{"n_head": 3, "head_dim": 64, "qk_norm": false, "beta1": 0.95, "beta2": 0.98, "warmup_steps": 200, "schedule": "wsd"}
Each number is 128 + 24 x the weight over its row's rms, rounded and kept within 0 to 255. Layers, rows and columns count from 0. Numbers have three digits each. The size before them is the row's rms in percent of the matrix's.

# layer 9 MLP up, 768x192, rms 0.119, rows 137-209, columns 0-95
104:158113117119102128141151149100141171128181151104106141103147145137078122114138130156035134102149179086154120148141109159127090106100146147124096151123139166121147144126110112121133160133149138134133135109140136172117103138170111144117128158121115111111122157141142095112105135106149161154
101:113178130118145090147110138117094115103117099119153109132184165129099141144088085141132114125138124132125106159158166122114142143102149145146116091114114110154167135113111141151159133146138155082127149144133080097130150133080104201136114133145163167131135139121127125159126086096111148130
097:116131124128121153120128130137133105128136162161145098134156151138132142131156155144117098135111142190144097179143104121105149066131158132132142108113178133135105128122146119143103106127119144083115146150112111133123115098147143088111107121122150110138136111157168127104172117156134089125
096:100140083100130133123160157093157156125128107141121142172169156162156152081156133126097114157097122142115097134166153173139131164108155122116116085108102075106108118130106163123106133105121127143107103156118095129120116099161169126122154120127119081145132112119092151146094170123138120109
100:157129127102126131145162126144108115133089153128135112099137142112137107153126129156109109120164128158134104127131098158108128129117132133160142088096084121144134126094132186118155085070139167170136137145138179191120139132152095106135155111164144132124148139088131134107136165095142106152
103:133156147094180141140128138133121098140147165118131151117143100122142132169154120122089147107162102154109088138107095139106140094178125106140107156132134155134146125142138133112148074140105167106106166175106119152066127134150104102171146139136158140118162165093167125129159137118130121113
103:128096169135122125134135129141124147072084141121128095139110136118120187140118093119149146138152106128139173130131143135154134124133112055134141125134191103139120135138128153094095096078112097116106114096157175139130107126104118095133137129076077139089118123124133089108156123141133118132
094:157098103070128149143115126124130171130112137118178149132097109123113132130125110107096117120139103150110125118118161135093137179125091109131127128109126136110116120122100125161102100107169113138131100135140177093114118135142125138214129121112131144141131083130094143176117126122165105134
105:125162146118142108121125126083130123111098137109136149127102119153078146075096126138146097118150085119099115073091146154168105113163118131117173112123144121125138144110108154093109102121143076082102127136114115155128110127177127132152114094112124140088155123122133129082152072123147118126
093:161149177110120074094123137133144151127131121168111114098143122116137122123126141137138135128106140125097118116100122128099140130141131118203123137148111075113120115146138180163134080113155109102145118133118113100149113132131101131088154124131126113103158141101114120139111157129095097114
096:149105130129120128129081135099113136155139155128190127147120125134115124153107106140084129077123112140149101138111156155138106102119114081102123123146135123137095148117129146175109169128125101122137135132140181086090143104113118141120149127131159142141118184178159126091132072132124103109
104:123138139118138144121149126105156138098113108151138122158166123133165101132121096123141100139133132139089102140143109148137101126111145149129133132125164153069139167128118131102107163188141114119123133124157141193143141107112109127104126142129080099153177113157142114080114086124084149107
116:132159133135135097144137081164125169109142096127093142145172119124116145118141103134125158186153108086118176113138146184100100098142136152142090102150123114135114121104148144116109144091167090133140141155151125167099125104150079156127115172125119156084091164092097144115143133144126131154
107:087134131130107085131089108159132171139113132168089092171140156141123111130158128114110137188116126152091096076108126163103091097118138161124091164152164147146142155125149159099088097142157118119100103155126147112114121176155136155130085105141101104083140138101119134118120105125093107112
110:138143129108114123147140120098153128135100155107121103099152106130146150164134138114108099092119118170110135122115130171121130130160112132137121136126158185089117128085147118052088092144121155154093127126140137141126138191139095133122122095116183111157136151133088126160073134127140164097
100:161096104138172149106113146134119137116144120093141141141163128159073104150140104120115139137122158118088172112144154124134118120138130162116062161141110138131120095137140108117143083132174100128129123150124162133108110148111058149102094134136118062132137152140121122104152122141119077143
093:131121105190107107166107116124150134094139116154115112128141147130097138121141095169132123135124121124120072118106167154168097167151148037170146114151137153097124162122131141158168140083141134125142104156118166108149121102127122109095083148153116170158095131093140137111130128146134103152
101:139110131130105120132129114083143108102141143093197144171125120142211158146111092143142150126105161164109119121112105119176105129072134127108156138108138115130124150131121202159100101156131163158143148136148096163118144135145140123101126158112164124106116157100174120114106140115086084102
098:103104135173134105145098126102136151112154160135142093116111145164104107126111078102151107094120134124141079165089121130112143175171133150162166148097152096125158159129115113106147110136088098095144098122145112112119113104126119144164132139147162114138155124169155139115093143120163166160
098:157146145122100133103159150166090082084132181145143145119130148160117134114191161174106101119146104165087154106108124137138153144104106088131149107159166101104069115133116142106087155120121147126153129125093115107123144119145128114109104108139137136121064127116110134109073147103136150097
096:126077149127119132179107168099124131161122135117095143146128115140152128153089123154101111135151126151102101109102061140155089085144127094136122125126118124118137131106149122111157136147146141177115137138172146182123132118119148083141159148070100170120143131077112094130147122084114096101
100:165100108108145132143124104129157117155119133045154114137136090102122150179130130151120145105101161158114127114099131145136143109109134140100098135117156147099113129091167145134138103151122124110176128126136135130161142132090141104183147140122146130134142108115108160090108102151107161140
091:134101149143110134144119164110115171105106108172120110142155152140086140143134106154145143137151124102122107128140145145104121121144078155139141111093157088132118157149103128104155114102098118085145134137110132099080141102157153143206109149157150127122152152130115128128136137160080122102
087:098145141147139162104179146112105152122129107124119145082138131164100122126140087069114088145155171150133116129117166129155129194103142125108129120103141117123107127122144126117110148159115221112110134131164138128113101123102137160129105134105162116133151092123142120137143136109109147123
095:093160105123091146153150095140120133135143131111117134115178136101144107088138126104139161131116169142107165159118132129099130135122106157128115144119153148086123141145166094085158128130151153134102134132119107137135103139101103117120118118139153121088109110119121170087159142149094100132
097:155160125116085136155125122127102106157128135133119138132077111110136109148125104132100100189135153141121082104139127133097148140142130124147103150105140124108124137125108092089098123160142123090103121147114111134102132121136095121129160106139143098096151128171138145131138139143140149152
107:130106143079126106145117101105105132121129059167119139106141135098116125120107114134101156141110079105102110072106152116101122132139158142160159172127171115130139136123104100142090129097165125166127125131125097129120166137148160150111151137106110170104137127120103087127144126170111171143
105:076110103140133142101139131111135110164127136104093118146101143107107145109173140069167148137119159131167141113127102125094131130164156132114163083138130095170161109092111157147128104098130178125112126120164089104134134134084111131151117174159140174112145171109171101135099150127139113146
090:082106088143118145128134094179129144088121090082162148155113158133179117122186147131130142122170123157057139118114121074103135157154154133127137111126147119142140125115171131112082137138102126149125126141140156114137145082135162130145163077157140136163153154137115138127151163107117094133
099:140155100126145167129115114124130119143110155095082131125081137162174146147137189122118124153137125112095100103096101161112177154097154126117113138077129100167125114133095174177113095138123108110161157140111150121133137121134144137138107149149115154144147123118132122114100164109172151130
104:157144139155113168194120134113134183155153152160124101088114145129096099123113133157113112125114095145126080158132114142161137120112117144115128145134165114124106163111099126098148151138141170130115155118113122132113131119123137074102144114118126124091129142166131165130122193122141102104
100:102113107092129121172086129118144162166099108115137177136085157163153123113083123128144161143145132097140161130133122118136143110118121152110119159112128133149168122147133186158123115120116140105113151125144132155140164155077135128068101161145129165135099168126139131100104137158131083114
104:121127106134102113142164086148172124100133124151105112160122129099125107117125117155131123096155128111168106165137129139129153106107125129135142169100144115158104121105119121139107117125144158105067125172145125100138089125099090115147179097123146119166149124127153137169127119103083109113
108:107151150145152088102123116109114086119161147135121148142117146132128145130143145158073141140080131077119139146111133130149161083152131094173149141176098170109147130101145158119122145136133109114113149154122102113121121105107164115088088119136129111134112130145163146112154104143170075061
103:158122123127114161073100129122129120134143126141118123150139131128145090170128121096122141116145145155142144151114117149149122126090103103137105103146148127139110095106103116132167074089075119116175133140130167160077103110165106088113098104142106154107148160139137098107137116111097145095
105:140129106115123119159107097092152133172137152152100171126121158146088147134109131134098113117166126173100114132129161119118099120122135127131098088122142141064148143171139109060123095111100131106088130142122129147130104119109122151143169117125126147145107113119176108101087148133117128109
106:122100126112129106099146183153171158126123151115128093140093107107105150135132119141137098149127145128165106090106119136088116095139136180138083156100131115111098091104146152100143131085098124163147109134144128162125102134115118157108113111114146170112142129124104150075134119123119162122
103:122122138156158128134125113116140134104133134132143095143129137114135141167135106118174105137143156116107143126111124133122161120147141158142151125104128093129177136102120163096137089095153098146102094167112185101131152148103127121135115128159154136087111163139131133147146084160096132119
103:085118165125096128130127173159120150151133167138130135187104115121154114121104141124147123157103126161130107134128149113186120127070118175127118157123086148117140151075123155108124103133133111144100113157127100140114100145135113155100110089088127162125108122116139127120111112127071133119
101:132107091178144120127168143109134112126096134138133113146116160148151055122073088105152118118120100150148106126119136133143151156133119108127116086121112122119145117161140138126110124147122138156151080154151119136140098068141105149137101140111163104162150130130149091102134123141119093068
098:139139128119102094174157155111153135127091135121147100142149133101104119145108104130103144134144110123141136114138143132077110134144099180162093129119129124113148113092124132138133117184115087108163083156145112129171165108105105127188135147145153149113096145145111126121137149102133125154
098:162147100140083151088137111088095126112088145155163095135110141117155158153105125124068147127111110142091137107100131161145146110158122175097144154166099128105124123158177144141134112100136176166130124145098161107127115139086140152115160104150146093094147138116127059144126170126128113139
098:166123124089110121145121121125109172113163137161137152123088116146115120138147098132113167156108091142122121106132141134157124126136092130078119126119129109169149136120128145132148111146140119143115117110112128150132146137167100126152132151142084126144144146089117135101143094147106102113
104:120138159095142105147101154148157147110099144177136123147127163117125122150115123133119149138075127092095123143128148170110150140123092156121090164109137125099102155126101135119136134095106164106145125146137115093109138118104099172143165139127138118132113130097151114154157128143130105124
093:132122181134167118153123132131115125099122154140145190121106098187080131096143101140139156133124114126135102112100147119123130138123161131123114136146090134119163143163123134140142151131134193145130122136093155170101144123101101104123145107142146159137148091078171083128135104144126150131
099:173169177132146147108115127151108136162141141161159108114120073112129129150151130111145119115146131144163109121106132153175138122110111046129143142167136102105103153149126138129127128155134114156121163169162146084096114096175086116114106163133153116142139170104128149149144132114119169113
104:164128135103179178089124145159112107103135154167148114118120106127113108138108119126125117125119128093147137094086117179110124112121114148133138127101120121064149127137111115119130146130158112149133128142146154120132151169133142154161132110127136165131156163131100141121103107144132095074
094:129143168106130109091143160110167108108142134142195121170144083125119131174146112131149074095124095145082180094139134133184137145106116126160113104154121159101148148103120149134105139119134110146112150175122136116122114115131139098101098135142102139172105134164147141068121140117132117109
098:133159129109158134113131150088121159134216135107144078141154130079135132090143171119116155139148144154150112110113138115124125163117117101115133120141151160126120132139141163141103093126073145136079132091138119170078114093113133125132147127142142145133137147104105102103086125146183111097
093:122188129148122167156120138034126130144113101128170118102130152122119081133121164152116134101169124087124132131148133104119128142121121110165119138109148126120133140179105127153109146158113118167142072102132103140141113137125138157146130137099121168137124105123116056128202137109120108161
096:202091101107073132144140085079114165126157148121111096137100123155115116133105129145122094115160147096067114113121133167131162140145151151136094105115153104125132161084149114114108140126143115130095114149119145142105110159157105136156116105152135167144182131083155091112139126174142131139
090:164087087095114145127152184139124124157138134109124076132141139174099143125120135137151090131120151141166147144131135156123151117129167132117096120107167151115118111117122098128113133113111132144147119129159118185090115107140109076117109144085165156106120137143127126156180134132125130178
100:150143077127122121185093152135085129108138132108166158098162131165147086133105129132123125131155101156116150122120113125125123132147126102155123123092132160150144061091100140155140116135140100119119114141132159163128137135174112074125121162182134095085117137134181147093115156129165098117
095:156112134092124101155122128123147133136164116151167100140163106132120156162111126126110138147114140146153162114096117129085132133132171113140088124168147117114116169159092147063141155132114117142141166116164120113139135121126148126100149116105102151135147108192143116105094112159141125131
107:129114130137121143159121133123160092078107140106166078147102123131083095125120156111140121167103131133141110115147135132132161101136080160109149082140097101121114132126128114133113127123130138120135181144119140139120141125132104129144109138131132158141146122095145143165106150101104113181
090:121168114099116110104113089158101116102125153093140155130163152100103124181109113113129125113176142163139139112176116138133112143130104152134067133106154118137145114102141114129120138134118131130147157096147116166137134142107097112103096125161161094136098143126104128159146109110146136167
108:110144120123128112144116118146148083098105088131145103151137124124150163089112174153089153119185129174145092118103145149176131115097147156105088168118077067124144170115137147126160124105152152121169133142102147164133149165121136121147128110104146136158134125125138159145084129115079127102
098:172117109131114155119151142126094093152123068154140084114142104131130135127158115138118174130125189099112133092165098122139129164098165134128099117131129145111124157144109152129139137106127152094144105083136134108104128115159102156131105189122155184124139123143137132101124189115118128133
103:119126087094119129176141144114137109121092146100073106117153161161166155147146121144062150152115120148173118141126111140143118139140098169073138155142092120151132131129129142119123110097088117126114117117144153140180111157152117094128152101143109117116137124119122106144136088106118125153
101:148141133119130151069145149128156110119067147148102154128133146112137149106144127162117157132165128124109123131136114144104145133127118130093121136115152135101104129176087121140125145095094135172167094147153124163139095137112152149152071087091149127106118126160150097127164131127138156139
099:104127154112097107160085108133124150128084126133156133134134141117116107125138148141147130103099144159099150133108143125099082109140135104119115123117130138120097169186187121109218069122091126160106115123159128121095133120109139102110121153136121155097178156096096117134128140156126107106
102:072128147140117104139102144128100108153100087127125125141135069136092132137117146160077097150109168164100113090160172090106090119124150126135117127136117096150095095127145183137140122164145130106156130132125096086137151142131166150152183182130158114125108180142160155171111139146147131096
100:158129129104104149151142152119159140090137140120115104138133107088122137121150132133152101174124148166112159144165149144153141140122147108100134075144155122089115156131142110130100122101147153084125156113165134114062126160145129105115104093115150110128146132096092094135156129172105122117
094:087089122154129103146134128121154148140109133097086128179116097087129160124164151126142158126145136142154130155087115126121127134108102159131133128143138099099170181098144130111154118087169123115104130137143158143142125127138142125164053103132108159128113062166138109132119134175119099182
101:148112116175102134136082134140132109147124108118150141143129091113124156114119153155125147118114123096106126171122107108147116171143130119105176161120123073110155167106095094113155085145111119122135145164103154162112152118116111130165086108158146100132116084141101099100108145152064106140
113:084109166106098134108114088103123118130080135126124132146104150119148158127129100155146154147178122130120135135123105167106072135145110103117116141097066124128122147166115159162126156153153127131121138087105154146085174147093137106135126145165122134139131139120110133113148141164135121134
104:131119108145132156104150129101109109136089130179141120119122126140142170187157088136099102136172140120106158104088063166110167143111137083121122129099154138104103135132100127147119105149180153114124115128151216079132113120106118139148092129111152162126111113159085126125132139102100102131
107:114105165170141087104126113127133130090134158190096093164142180113123099087137120138153127150102099117082114122143137091099112138145134116108105116122141137143111125175105155128070097112141095144156100143168166170107103134113084179122114143132115111128137131124144111113140135148139126122
105:057152173126104132127175142144102156130114139107103114106133097099120100114101169137142126132118115089147090103104140120122111135116101118156126115138103135148152125134070071130163162116112108120138102134140134178146148134124075143108161107134160117144104122135160122101140122122098152128
098:106127137105098103090152102131166111082163148136141081132099140106133120113106109127134135129135130149124135116131142121117133135176120118156135116119142164167083137077130142138129129143130095127136128112133126096145129157123152169104159122107163143168155118124150137157146136112129105101
098:173161147159137089165108129151163117135105116114141145130207099104118168168128113124184138163134084138150122100138127114113096128129141082135103166164115149084153124089121083120145115125177147074102089124160126103103131150115135126168149140115114165097145116091120122097116148109115153165
096:174117130095094109159113158110108149138116097141124140182102110184181110134128111127129120146134123146132089127137146151115114149124114113132164160154132116122096124120144103132106148101134152093135112144186119145112093181118147116132152126142162151113108123087140124135111165130150154081
105:124129114094130125150119136084135152121121168136106085095143113138111108121140102172092141108109156114113087096079138125097116130123134129122120144110128147170126132121107101129167130165079122130127138097178095161129120131170124121157137111152119118169102104148160159145169115130133092112
# layer 9 MLP down (transposed), 768x192, rms 0.124, rows 137-208, columns 0-95
105:131076127153126158144156139157112107099123135111133110152140150148179097123136118104140165141157139134138147127137165150115134130139123142122084120130114127189120122138148114195155125083137157095131115121119106140100128140090093168165084136132171122143159154131096102107127157134127118130
102:109133136098137091148131107145099133150164108093094114133157152136108097163128127112094119165115088146121123177118135113111117144132126156127082108105140151105157149121128079167126178108115156123089136106160134110070157180180178148128117118137105164100127158137097141107124057101102133142
092:120120141111112120133150103135130060094111127155141186062170133115133098136141140117129140153135110124097124110122113151126120143148146081142146115123094126146154127143125067185130117099124150128164099184107123123078150082108145136165133132128142151126119168127110137149110128109087133153
089:157139161126150129100195178138102121160100148121130121097140114115139128120140104156093104132160104136124103135134070129106109152176097177142107165149136128149174124095135108144132145155098132130118103138119127121118102131109110168158098126142122120125106111111184134124105134147171114148
095:151153124129107172127120078138160147136123127104110120190147120114114178095139123151150075143119171137131106142110103110172145087135143158109148098177128130118141160159138121102153154114128141086140102126120122074069150123113118118117191101139088098109117111149136142106134110121137106152
110:139147130147130137087102109137124120122142151099131102094132091157118146093165118108121157136149130126127133177112138182120135157093108129112127129135078128168134103105123174132134132161148138146164105158131115170076115102124148128139161148131132135167151127098142089186139143140132175113
099:159135101127134146160172124129112164121158096128088170122111121158156074124150121139127082162114125154137143102119094144163149141098121132113115108109161142162132113144138093127127168158155154101131137136135095083059114146168137102141150138138160113096127096133094092102140129162152109120
094:144152137127119128096124123103101104149130117118081129125140141137157137120132147130101110161091133113130152132151152157124115118168145147107090143187127147159107159134133115115144145157119138115115162133138088128151164122171106128085141108103154140126131118209135106099140105093112082134
099:134139144153136123125109115117148141124111173135115086170095128158123173085133139133166117068171149116122128142126116150127167125101092112102126152138123121100156120121101135170126130124137134133109130125135126147100100109133122090089147156147148151126127127114177179138120099142101166149
092:102133132132098152131134130125108131166130121163104106134125118171178146112140108114119152108167142116119111129161147099098105122130114134086134122099111097146146119147107123140142143112128150096128158123130144105209062138123112142140086103135159163200073126128121142119144150138124162110
098:118127148065110124117156105093152138094116144134135141122147147143160104153150108132142097084095166100115145152124112128123128126134145168126137125096128119159123143106157118161132161155127118125075134112118109116117153115110113119186111192090194161135112133154111108127164129124148158115
098:094115123157132148133118140163189160106090129075128126129158073129103136110163096090149115109126063128118098125146138117117133134121124132132145144137154131117113139127168141101149127124114157143137140107113069110099173133121144158135175135134163130123141130111091169125145120121154119100
117:143162125098125132103146130114122132121140142132123176098155149120126090110106124113135120130131121136172204149115158131161139166085126153181133104154177127060132138110142130130147112080139143101118144130118164149144133100155140080129129103159101167096147131127142144172109127163116118147
109:125110139099111115121154086116107145102108154094096155117098123110123130123148163133141142126122128142143149084134098180168101116105135095099111164113133137104136187126090144147115118134106091136107144121156128144171116093116135139138121117105112127157136083128124110059130101128139114177
109:116109094144115090177131154111129137090148161097125085139112106115182162131145119149108109125140099140136109124142112145091147094158173142170151109142119117151135140146140128164107144144168116115095150107110109146119097147122096100090111120171093159163124150138155127157132136167147147071
101:107075128129099137118146134141100122109083147069124095148127133105118154101111138134136149127138174132143089146164091097145115171097136151136142123152103109125131128160116139155134128164160164117143170146115133106157110133143147136134191177140117155105151126152098126116109118126137153127
092:085129119159120172136133116100134146111089130192108089104105146099136151113126117106126161154118131128099144120128092115097134138105177122121128145123096130116108110131103135137118104118138116119129115154172129126174112105120124161093106137118147152130125113070147103099147136136181142118
100:140125172164088077086190101140136120093102141157136105117072150154119126102110109129127115169136123121113151113104143108110101123153087141141143131105117147110171195147171125140083124164113121141132141153164108127150128138115160191107113103119186129127108132099105087112110146125108145092
097:165134093083169127095132145087136136124096126158120132133115090132148157153127131132138112131124120145093116079096105117209130119137138147179119108145140142169151112116134112123081124132151141148135131105115155111106102124092104113118137104148168116134141138127085133124148115110128138129
100:146119105118133170111097111149121135130151176125106116088129149126160097114111116144149145117131146159147140128134145137097118168116122117096171103139171124105120114114133089107130163112143107111120151110137121134160129163143103113103129166122100151161105119167145112126138120183097184134
089:110134117156118133075134040094125153131108132137136111137135135129170164131107141154112118125145115134138124161146180174142106149125133132130138135137133118141155133102122128161144155110134143123127113161134142075081135133138092106121128145138190136190194091125112127130113131121157138144
107:101110127128112139118136143092096174107134100111110136064101118115136118159111125118111108158122093110136157140151130175145106104124098138138143157140131116123155098146171147155145155133119165136161165123092143122152132168106140135184127160127127100113103139108114093077138145141173128152
097:125129090123123121086149113092163107123131146150118113146113124135095131138120152146095089175182104123133161157148112122126157173124107134165086092136127122154109146158130081148151130151086147085148134142100170178095127169096124119128096135174100125128145162142144098138143131118142159135
087:083123130117099143147134141103117062187099106154173096156163083104137136109130131150121144122157153137139154126187130154126114110097139139134138149104083137128164134130128131089070103182139159118133094112107190103122122125115123111165125118115120135162146118096127101132093159150142110150
097:122097142116086149109111139143123104122126093158109110114136157110121135126149120143176121122155132106145143125151147129131110182188138163100094118119139163154126154105166103103123172078099130179129132175127111167106123153114125130109128127176164092136116137119110159147123191122106132095
103:140113087151138132146124108175142117170138085084137106085135126117143106111082116111175132154106132105095187095188160105078137145101136125134148134119111082133105084142119086146133130126129152090088114150141138125182108136121180129131124155167113161105151138111129072143135114145143180159
109:112091121130107132137113133189090142107178121103115163136100112165169132129108086101130114153117140099143118171154130147153137119139117095115120131121110107126148162145126100128159158134135090120101161133170151139183112158186176145149140169131123092149110158168176147146118098113069132116
094:146083167137104130137122145123109110114162125135115132083150148098128120137105163142101166140130110127105122139135111134108157158122147170159133093153131128122095131134076149107147184138103117162143160136126144067092149141133128141142125155140107128132150098120126117152118133161099131155
096:131172141090106146132143116135133126123141178146131102088121106134127127150162150124103121156133156112108121105115071129126151112124121068114171111106126105149106127109080107123165139145122129058154098112119143155132164129118112122110135172139138157055132102173140139072150143131109149171
097:147117138164135106118138146081091143129089098135195175149096148095139156116139115130141129107145119116129147122122098086133137121147141163116114120120146166104067089104120100095082140148125153155152138146134101129155121134103101127093079127130108115127139117153137137131149094180106124132
097:107127123102116165187111134140103124125077134090138170142143104135132083117129125126160161118138125104106146120131127106151133147140145132135113127134110109107133148148115122148085139121170105122147119124089122112085089139127122163102165089098150125129108152137140110137104100108124145141
099:087118140166123091109128091147104163118107096134117133167159131128149130112146057089114138141096151116092145114116148143110141141118103136131102100114129140098179158088103083127120101119116111122104138146081110099208115146113119139142149126119137118120134125167128123136145134119134119133
101:129123126122120139119091116138104122127150117134108118163124169123087120118135095127130101130123138111119091128134115172171081107132149138114101153140117156135130104134100128146176161103160137091114137149094130095099112110108148081091088092140094109122131131122131120130113138137151086147
111:134137107149117166129111119094133112117146131154136161134139116123131134183106085132105106101089196100148116129134144124162139164100096093123110128145166119158136103188119099183120159102106134119138125123122119089154086085140125069132100128134087113113105087188120151119156137121135111173
099:118158090098113164106124140145110108165126090112126121127115134144199133135138138136139124146142123126130098107130112152124114113169156143122139130103163125103135085105117150094166099109183093171111114142102149137109139147090121108103138116148162110161099131111180095106144124121160126132
094:137127121139158147112147109162152137139159138122130174142150116147117121174098110138163141123161148106157096158118137126137164188177202142128107163169167099174133131158155121118120153121162152160155147071122132115137133115169156137137098131125129160136140093132139113119152112141111133137
118:120150160124162137153164097143106150091136111112202141156113144133122108140098094131106117093113127132141114195169134150131108098114115098104146128126108112169101091113097118139115093152116124129103135143149105100125163124141092126134098121134129127117139123126123112132122147124116107138
111:130142089134141152153154121123098132153152113124105163109130127116078125154111126141115106144070123150134109111089118119097089124121107103143134198149126128099123114089135121137097123163139173087150102106076120146114095071141081169097110160113126138147137143123136131086129124140145130143
102:147110137125146135103131158136135139129164131141103184134144111112176107144126118124108125135115131082139128106140075114152137110145115102151174106110189181123170136118090113137160111093119139118111096128109101119134157123132127142116078156122134099076175134093148144144148117123095159116
104:141161113118075131124154151140107119095134156111145134139135131146117132109152065095184107137160133127146136164123149090132148087142155079126117116141121146151113112126161132144093169174120144131167124139119150163147135098102148142143133122144113106153145099132100115143176167102171106117
098:135119127118135172128128124141086173161164122088114139108150162095168161108108126142159126164140149171129116124118119135127114117137140104092117141136142105121106140166137145118119153110107182133106131138106152131096115135171145086128100117117160141105147156173134147120121113099138151136
098:111134141129129103143145152117149184124164148104139135168104143139144120100136135123146111110071126113093119142181133099102129147138110112101099125123142116110117144148106099134147126176126136109131107107111085121117169080084136126146147118119148143143109077120125130132134166154088126127
093:158098085154112177146133092120118163107115114131119117159173122162164129164142115108131107123109145087124153140148137095116135126149135151085157121126112079131060129148130106099090109101113146147101115130086167113150134143170151142125096174143117127164131147142139130077111078138152112157
113:103178117105146149098095140147140097189113141160126113155151146136164131128138101146137128208100138123131150125125166153093106118097143168143156144134149085131143117119138140130150146153139063160121132148156134108124119121102124085148146127113120109111108145150095137090116128146105151122
097:137088085114077155106115114138135141143139106146107124103152115087115147170127130142113111090153143130133141124122101118142156124126141087109140191132144145088125141097134127115148162124167123149113105127177095134148128109131093140102108122095106139129127150153089135092102131107166175151
097:112144091150106128092162156120160163127134114154154143171127163121150090161112133117151102105124099132144139141136170137120128101142120181148101105122144106121135100147199130109111110125149158136148125111127140158091103177120141174149183146149143105124085105164127110141121086144125137135
101:161079139153115090104136068104113163111140105131113132117111140138079121113147119087116152096102196144107155121102125145088134125140107128135133108143129151129160138083119050096147092100138124106124162106097120149130127127125123133143146127117134117144189114148122167129188197093122146134
097:082108136114113110115118194115101129109155144104107104120111187130153144093084127097149173140144151155097142123144154103096162120109125142118166108107157119149103141081128121125116135171118125111092092138133096143100134170121176118122139074105183125138132115113157124089067109110171120108
086:133163121106125180120090142150136136137149146117152099123154101123118133148159169115043175195146138103099149102096166118111132108112110126122094138148097109117140143090127151132132098107092128183115123142138119154081118097096121162123138163123145124052111111165092121142104122134143100128
093:161128144130144147113119102126139085106108112112117143109097110159170111151134137157121105142137148128074112148122137144136162098170117136136092137130109109133121116074108093145156161125110140131112139144137144106054114098122135147127133080126140137099130103147116171175108088079125125099
104:151098122128140102153141100140100100161091117120149161149139144104120107105097103043146159135106160152195137103129135108115172132106142106130143119132099164150120097139117129126153116134134163135124100116153116148176175145115137113144120139078106096121098107095127117120086135112164171128
093:082197186139091081102133148152161156188127170134157157151106123096100127111133107096115112112137168114095118131101138142155135116125085124089124120114122147128123135148123118109132128148092152137116130157137094140133125116089111156134133096137136111161142121118100119109130136129104130120
099:094098100159111137134117117137125151158147112150127155127140101178109140117124178118114172141143131118123151142112174117091086128106159111112120110110149114074132117156130101109117143114147165093145128138164140124079109132102143130116106101125125130142153118111105134142133070113184160155
099:154127120106118116089134145131166104161127143126140148101105105120104084126124122109159133099120107133096075156130147156142151157132130090119119102131100132106132124135137161159165128100158102128178089176169139158164136088129142103143109119141129120152151168081145114156120131112136127101
102:133108143131149109074131138127136095132130141126129129129154110125124133082087114118144151134131189158121092181163095135161102117112125150166107164097128092139144124065098121128133117152157129094127086106133138123061159115150114163121150133158114121188142150091101153136111149122114141142
087:130116140124136132135066126064150140093116113138159096153131151081158138117118118124156105072105116156169147133145127117113099166121136131137107125146132116095098105102146130110110148124119136153141100089118109100140096128139078125172134160100171114147131158129138117073120143153088100103
102:126161157075108142092164129123137122162104136084117133153123193169116112109151135158162077094133116101161141133144115166111132179109127128135161079143175167150109080113150092103144071168151150108116140145109131166111123129117113149110138178156077134138144121099119128117120116128135113091
104:063135134071120150141170079172160130140114103112110153128124157115120135145142083181095111146171128167143114128089132092150136099145116143117114104104130119165165111148134105125160146154129170155112152128108125132157132125133129103174100130149108124170137094105148148131144105118125141114
104:128143155128106148160177127133145091098149139155090127114125106185096119146167128135101142091108142129124082159178106155138124166143102152100127157114120139147079124083119139122145137121135126153173130108166101122171109116073129157126135087107122132106142100091126123123086115111101144130
104:128141123099164131120146141125119124115090099131145155108141094145109106133145118097140151144065106095135173117109148142122177098137109074141128130118100122113109162151113140069132097128177110104141166143142130125117132105118084163139091148118129141148115079164140107148110155146124106113
104:113145129098143150105113113099143167133140120175126116119128123122108165148174152098151118113110142124131134175145113157087144113098131076125116078077134126149130124154095145086116117122122099160119167128129164115194097128111119116077095123153159133098109156090133174149084154103157207159
104:093120153085163099099161080100141140152127157136125138119097137132156102126137125130110134123144121132143137122136161135148121111071118099131129117091132143145100095175123128133115116076125108145141099157090177076130116146099181107163101139143098099105159111096055144089112121127149113144
090:140148129140148083108145084120149166108125132124105142117142146155102121110172112111117100133114130125113143159166180103120103133133132135173142139100121107137183109144101156077101112129132126122107108126109115118057135169150114181110158136128134088130104099133126113139068108112097134135
095:113133180143111151136101166149115142102109127084140122109130132118108117169128135143118136132206137141123103102122140097135140143111108124107149135097131131121156112144106107131118154126157155079115109143122173140088150119112114135171138114120150155157116139108072135162107124117137136095
098:105125106100091141132152131150106124086115178122156133105139126100119118164137151129155132113133139089097137069146128123149098101109109121128114146129123106107089111090142118175084136181177110138128131141161117105140105138090129161116167145134133117128160123105129110160104104107164119114
104:146101125162148127140093101132149130123145139109143176131099090133124104117135120119144126130131132149167140195119153115140113160118146141151094150104113124130118208130186127128113132108136125108107114116130143119076077117122103129149122112116134082114152128149169146114087158139130175087
117:110137113156170148166145140119115145128147120130150142106152136083105148080165114128119073133093141122118149175144110151135149120128122122144119097146135122156158147171177077105120092120121106135136122127157126107105146123166176138138104104120145142118113148132129159139156084129161092145
109:112137087125136125109166130140101116066161163181103119128157188083144154134105145148116134176111139139096142156159108144151107112145106133170113080066097131138195066107116123100116125146161139114153113151123145179180096130093099127111114130110128144147133124144154145129150139139101135112
108:138130144088134163084115119126132074158154124114140124142163124133081112112133146122128078157139195115147104088080107111180139141174168154137117160132139121148147094143115172178121152140143126111109131109114165138157131141159096133114121127132094133131114128065125151120148126151150105100
100:145152103158124150130131150145145148125127114130059119126130132136130150120150095125109116087112146096120148144099154142103104096140126147117107108115085116144107125129139165129129147108128153114128173144148100132137121165083130106133137135108098139143128172126086121143144092127117144144
098:137156159150119139108146096137099111123120187106139107145115138143181105126118140119150117139121091113186129123135121136137110139130157138113121149114094151134160124097087061120101124125132102143158128148165161119081114103141129148126169096116125125184147097148090099112128096169115150101
104:129108140100113121110129122162206156122092101177144137113111103152155112137105162150117151163125102075157136161074116139128106093113094156128124104104151111125124152143131141138149112153132097082090095137114129117103141137116091128118123161090147116113084134114124130128149122124113138110